From a checkpoint of a small transformer trained on Wikipedia: 268M tokens.
Each number is 200 + 20 x the weight over the matrix's rms, rounded and kept within 0 to 999. Layers, rows and columns count from 0.

# v: layer 4 attention value, 320x320, rms 0.0905, rows 163-187, columns 128-191
# o: layer 4 attention output (transposed), 320x320, rms 0.126, rows 163-186, columns 128-191
v163,185,213,194,212,195,220,186,167,198,201,190,214,219,199,180,183,202,202,198,232,186,174,211,196,206,206,172,175,225,213,172,184,180,181,196,203,183,158,166,166,216,189,227,226,160,239,200,202,200,222,218,235,205,206,192,218,201,174,235,205,215,226,206,185
o163,202,210,165,228,202,187,160,185,227,198,179,217,226,197,210,199,219,208,199,205,194,177,205,184,227,206,192,218,189,249,184,169,182,174,175,171,175,176,188,201,182,191,186,186,178,209,194,165,200,208,203,202,198,199,180,223,159,205,199,171,211,164,204,198
v164,211,219,204,197,164,217,250,241,169,238,222,189,170,225,222,224,168,220,175,222,184,187,185,197,214,173,178,189,186,193,224,207,207,207,195,182,194,186,196,164,185,171,198,177,210,208,183,216,163,203,219,218,224,212,219,191,197,196,232,209,243,213,196,216
o164,182,218,225,219,190,209,216,185,195,186,198,194,169,195,213,149,167,236,210,189,197,206,181,211,242,214,162,186,193,223,178,179,185,213,214,194,167,201,200,205,173,209,191,241,207,201,209,230,194,190,186,228,220,188,209,233,195,190,217,251,208,230,200,215
v165,179,175,207,192,222,207,204,189,210,226,186,180,201,227,217,188,215,204,225,203,178,181,191,216,216,221,196,189,192,172,206,204,197,201,203,189,210,191,181,219,176,160,225,239,189,209,225,200,207,231,240,200,171,193,219,171,212,198,232,221,184,221,180,216
o165,149,231,204,197,177,225,206,204,195,198,174,219,155,230,210,187,217,229,265,189,183,223,206,202,230,217,199,213,199,174,188,206,183,217,219,203,208,185,177,181,202,155,215,211,214,211,238,246,201,202,197,195,190,197,206,215,245,182,215,179,224,192,161,215
v166,206,192,187,193,188,187,221,193,215,193,153,217,175,203,210,190,173,208,190,206,160,240,191,172,184,208,211,152,216,216,197,189,197,210,203,195,209,197,168,186,184,189,191,179,194,184,162,238,211,179,172,184,176,208,204,215,203,217,197,207,224,179,191,167
o166,211,189,196,176,192,186,242,198,164,199,191,227,182,221,177,166,197,178,212,206,172,225,216,224,192,203,168,185,196,195,205,220,192,207,217,184,207,172,184,198,210,219,185,209,174,200,190,214,198,209,218,191,182,160,187,201,179,205,202,203,167,220,212,214
v167,187,169,181,216,193,219,221,188,189,193,217,178,202,205,195,196,191,208,170,197,233,183,171,205,219,203,188,194,213,197,201,191,188,194,216,194,231,188,235,209,208,190,183,174,222,207,198,212,204,202,229,199,202,164,162,217,207,210,183,207,191,199,223,210
o167,214,179,194,217,198,183,210,188,197,173,176,199,201,222,165,236,210,179,143,212,182,184,209,164,201,219,215,222,221,236,173,181,181,238,192,166,199,185,205,176,221,200,180,182,177,225,254,207,224,183,201,211,220,187,195,230,211,199,203,195,154,187,176,197
v168,212,199,169,187,196,208,193,193,208,203,174,184,204,214,192,194,191,204,201,198,248,227,212,237,222,204,197,188,247,163,175,228,144,197,173,199,207,187,179,210,225,219,183,205,178,157,200,190,177,209,215,235,185,173,241,200,200,200,200,206,199,216,179,225
o168,167,192,179,223,196,235,216,173,168,206,189,205,232,241,229,203,188,169,201,180,250,201,226,192,233,239,209,155,186,162,149,195,174,178,200,165,202,204,204,205,232,219,192,192,213,200,184,161,201,201,184,188,151,194,225,190,192,182,234,173,224,211,164,192
v169,189,219,208,201,197,186,181,180,202,199,183,220,203,229,205,175,201,177,207,203,180,200,217,182,178,235,186,202,214,219,192,197,224,189,196,200,199,203,238,189,195,246,195,175,200,191,204,214,195,238,213,187,212,196,203,206,208,198,173,235,195,220,170,213
o169,213,217,225,198,168,160,187,218,200,182,193,206,187,179,214,196,184,210,198,217,167,199,178,160,164,180,198,202,194,173,211,226,199,177,177,188,188,182,222,198,176,194,223,162,203,209,177,212,212,231,193,185,165,216,200,242,201,221,215,222,217,201,211,181
v170,214,167,191,200,204,202,198,195,224,185,184,203,231,180,175,207,198,177,227,203,200,180,222,199,182,212,178,172,177,192,224,196,203,195,178,198,172,206,204,204,183,203,220,183,188,165,188,205,222,186,204,217,209,241,208,174,199,230,206,227,214,184,201,200
o170,248,175,161,196,165,153,217,172,218,225,206,205,197,191,177,198,175,209,226,176,210,200,217,158,192,202,177,198,183,189,226,196,194,220,202,204,219,208,216,195,212,196,235,179,196,186,201,162,206,203,203,213,173,191,220,221,172,213,166,249,213,177,210,201
v171,237,173,218,209,217,199,215,243,224,201,212,205,197,178,215,222,213,189,186,200,205,228,187,187,185,203,208,198,185,211,210,181,199,169,200,189,217,210,204,216,198,183,217,188,193,190,188,231,178,193,197,198,174,199,180,205,200,235,197,204,178,227,211,235
o171,206,196,232,215,211,206,218,244,204,195,214,196,210,208,190,180,208,173,187,213,225,177,209,205,155,195,214,191,188,226,189,196,206,185,196,193,200,207,177,197,211,200,188,220,196,219,203,200,213,202,176,194,131,211,223,181,182,180,189,200,183,188,221,226
v172,210,186,203,201,206,192,190,222,205,203,214,186,180,211,209,188,206,161,231,205,227,187,197,229,176,249,218,216,191,198,208,172,209,215,186,191,207,224,215,207,210,229,191,213,209,220,203,199,181,177,217,193,200,227,207,188,198,199,223,187,195,228,207,179
o172,195,243,196,190,198,243,173,204,203,193,198,201,175,196,233,184,196,203,206,220,207,198,211,231,194,192,200,202,186,162,180,214,216,185,198,193,219,218,208,184,223,224,146,240,225,200,195,209,202,213,202,189,182,201,200,186,206,182,222,212,228,174,205,182
v173,212,207,182,182,196,173,251,175,200,189,185,189,177,180,183,193,198,225,186,195,179,201,175,190,213,177,227,220,224,191,206,236,221,190,206,228,203,206,233,210,189,165,240,223,198,230,187,201,194,187,188,219,185,216,189,181,196,176,194,160,194,190,213,195
o173,210,195,171,200,179,184,213,215,197,202,169,196,208,172,204,192,192,183,221,219,221,189,200,197,223,190,178,167,226,202,198,182,208,221,204,196,205,203,187,232,207,228,195,253,231,222,233,205,231,171,152,197,168,176,190,191,209,144,203,175,206,185,199,237
v174,188,167,197,187,195,219,218,221,165,192,212,197,171,198,218,229,186,222,201,215,207,177,208,185,230,203,196,201,201,221,224,211,178,242,222,172,178,204,214,209,179,200,186,203,204,239,182,203,206,189,173,216,178,193,212,187,196,207,207,184,194,192,214,201
o174,171,202,199,181,209,200,259,213,211,204,198,171,233,183,169,170,219,225,193,203,252,165,221,203,244,187,191,197,233,166,179,243,199,204,222,187,200,212,197,229,171,179,164,181,214,174,190,200,206,188,208,186,209,186,221,167,195,190,212,198,198,192,244,213
v175,198,196,235,225,218,227,197,225,219,208,212,201,198,227,198,174,222,186,180,197,211,193,209,153,199,153,173,169,241,212,195,178,199,172,201,196,189,178,223,193,202,203,202,202,175,196,184,204,207,211,208,187,178,153,211,220,209,183,204,220,204,198,223,205
o175,173,199,236,225,174,213,191,194,190,181,182,254,214,227,217,200,208,202,176,195,209,195,223,199,162,123,156,218,217,217,170,192,158,166,207,204,186,211,198,209,188,212,228,172,128,200,180,242,208,194,184,197,181,187,217,225,162,196,165,202,182,197,209,226
v176,190,214,196,209,212,198,153,186,226,220,201,209,209,194,195,185,190,197,233,200,193,178,207,233,182,201,175,188,213,182,209,178,222,212,181,196,220,201,229,192,213,215,171,191,203,207,201,218,179,217,175,195,200,185,207,214,203,235,193,206,213,194,196,211
o176,198,182,167,181,154,174,168,172,211,237,227,209,185,210,207,202,219,212,208,204,202,194,205,215,174,163,220,216,209,201,200,154,214,198,235,230,214,219,163,190,186,173,192,209,229,188,226,221,194,196,163,208,181,215,218,193,200,211,199,213,210,161,202,194
v177,189,203,201,201,201,206,228,219,206,223,210,236,218,196,206,218,194,195,171,225,224,197,214,185,220,202,176,184,202,191,213,203,218,218,204,192,176,165,222,196,205,178,168,201,219,187,216,154,178,214,240,205,180,188,216,162,213,192,202,195,195,231,236,207
o177,185,166,202,187,197,194,201,196,221,219,209,205,198,205,165,197,202,192,149,177,203,173,199,208,187,205,179,192,197,174,196,199,210,194,205,188,210,205,189,173,216,195,209,194,189,170,196,175,183,226,245,214,204,204,205,188,146,193,232,171,208,181,203,215
v178,213,192,208,197,232,201,212,199,211,210,194,202,166,239,212,183,166,200,191,235,189,192,209,199,203,188,192,191,195,215,185,211,186,170,226,200,215,157,184,189,179,211,218,190,168,218,206,206,182,215,179,202,225,200,185,199,195,179,225,197,190,182,229,229
o178,247,220,218,184,203,215,187,202,220,207,181,201,183,248,179,204,178,183,199,253,189,134,228,168,202,225,187,240,182,180,183,192,203,206,205,205,218,213,205,222,197,185,197,219,185,194,208,206,187,199,190,198,227,207,186,226,192,224,209,183,191,152,224,233
v179,208,196,212,230,207,201,220,196,198,190,209,197,188,186,229,185,214,208,192,208,186,210,245,157,211,225,190,162,209,190,205,214,177,151,215,210,187,201,200,209,232,234,208,210,210,202,169,185,196,186,197,191,202,186,236,202,219,205,219,234,182,189,202,207
o179,202,181,187,224,211,187,226,196,215,175,204,237,171,225,215,234,177,207,187,235,192,217,228,168,203,203,175,188,220,191,219,212,221,163,191,202,201,228,197,217,204,200,200,204,179,194,170,201,193,146,211,197,188,175,206,207,180,167,212,238,170,191,209,172
v180,208,216,223,194,202,194,205,185,206,237,200,194,231,236,197,161,206,212,227,199,246,186,213,172,208,177,210,205,170,196,191,204,192,206,218,234,191,192,203,168,176,219,209,208,199,197,215,236,189,162,177,177,227,202,190,170,228,214,211,246,205,208,199,185
o180,193,252,215,206,204,174,211,251,214,217,212,221,169,182,252,194,206,216,243,203,232,169,202,208,205,196,200,209,214,185,197,190,194,192,183,220,209,180,209,195,227,209,229,177,210,218,235,213,204,198,179,253,198,211,211,178,209,201,179,193,162,173,201,203
v181,209,182,198,180,225,175,191,172,218,216,171,155,178,201,179,202,190,205,216,229,191,194,193,215,181,192,207,166,176,197,226,205,191,204,204,183,206,203,177,191,219,200,197,184,228,200,219,179,217,196,176,198,177,200,217,214,179,198,188,212,183,188,197,217
o181,207,221,225,181,229,212,209,201,191,202,201,229,157,201,203,218,208,178,210,233,212,208,170,187,181,214,207,152,180,193,239,239,236,259,201,217,193,183,162,213,212,183,247,191,199,187,153,200,181,192,189,192,159,194,198,218,224,183,183,202,197,188,231,248
v182,243,209,199,213,196,190,196,207,180,214,196,208,177,197,212,197,195,193,174,175,183,211,175,231,182,182,185,212,202,174,197,188,221,234,195,206,195,215,222,218,223,192,154,178,171,184,189,210,196,209,195,203,217,171,187,183,227,200,188,203,208,227,164,225
o182,210,173,184,240,226,197,226,189,225,192,179,180,211,188,224,210,193,231,195,194,200,207,179,159,190,226,207,209,194,229,209,166,202,202,218,181,187,196,187,182,183,205,200,197,192,192,164,215,187,208,174,212,179,193,162,196,177,170,204,173,174,188,197,230
v183,218,195,166,219,196,166,201,197,179,217,204,186,204,191,161,231,202,181,196,176,195,214,182,177,197,207,211,204,167,224,204,220,222,225,212,240,202,197,174,223,208,196,189,244,200,190,189,202,189,176,186,170,237,218,175,242,183,195,199,214,203,206,207,205
o183,237,169,192,211,204,182,219,236,211,225,225,176,208,219,191,265,145,188,187,182,198,206,163,171,160,171,203,193,195,188,208,205,175,226,191,212,234,186,174,205,210,189,209,237,208,207,204,233,241,200,190,188,188,224,178,221,203,172,195,246,195,194,215,208
v184,199,204,186,207,188,211,234,188,185,200,228,194,205,215,221,189,186,186,190,204,201,197,188,192,211,218,206,223,202,198,200,148,230,166,217,162,185,170,227,229,212,208,195,189,241,174,190,206,202,225,209,168,202,201,227,208,181,204,192,191,208,212,219,189
o184,230,203,188,207,219,202,211,177,183,196,230,186,204,178,216,211,229,198,196,201,208,218,219,204,194,170,227,178,168,179,173,194,188,206,196,169,189,183,225,252,203,194,201,196,206,186,212,176,211,225,239,205,211,216,230,182,186,183,193,179,183,204,202,211
v185,213,195,197,227,183,189,214,198,218,184,196,192,193,215,200,180,194,179,198,179,175,231,186,195,226,190,226,236,198,217,219,206,207,198,204,183,196,212,227,198,186,209,192,241,166,235,189,196,213,219,208,231,202,210,198,215,209,191,151,200,195,209,230,201
o185,213,201,180,240,229,222,221,215,183,193,179,200,189,186,201,179,192,192,210,196,190,204,224,201,201,156,184,194,216,238,201,171,184,200,208,161,195,191,187,185,214,183,204,235,180,182,195,183,214,191,196,222,231,214,207,202,133,202,180,222,224,180,213,216
v186,183,184,192,197,213,178,216,207,221,168,177,167,213,163,183,197,226,202,222,194,182,160,174,215,218,143,210,202,220,219,205,213,166,211,202,227,212,212,202,149,184,206,220,227,177,182,226,186,167,205,222,210,188,221,205,199,141,180,217,216,176,197,221,210
o186,188,154,207,230,174,202,222,200,192,200,208,190,204,193,206,205,207,215,211,165,211,198,166,197,207,202,201,213,198,224,165,193,226,200,220,200,229,203,235,169,159,205,200,247,166,211,183,194,197,195,236,215,207,229,181,200,180,220,221,177,202,214,201,216
v187,190,214,226,214,206,215,167,205,146,211,187,206,207,191,206,203,157,183,173,194,217,174,192,181,197,181,216,195,218,189,212,198,200,201,224,207,209,174,189,223,219,169,205,200,162,179,194,197,221,194,192,174,208,203,194,240,176,188,215,197,221,207,197,190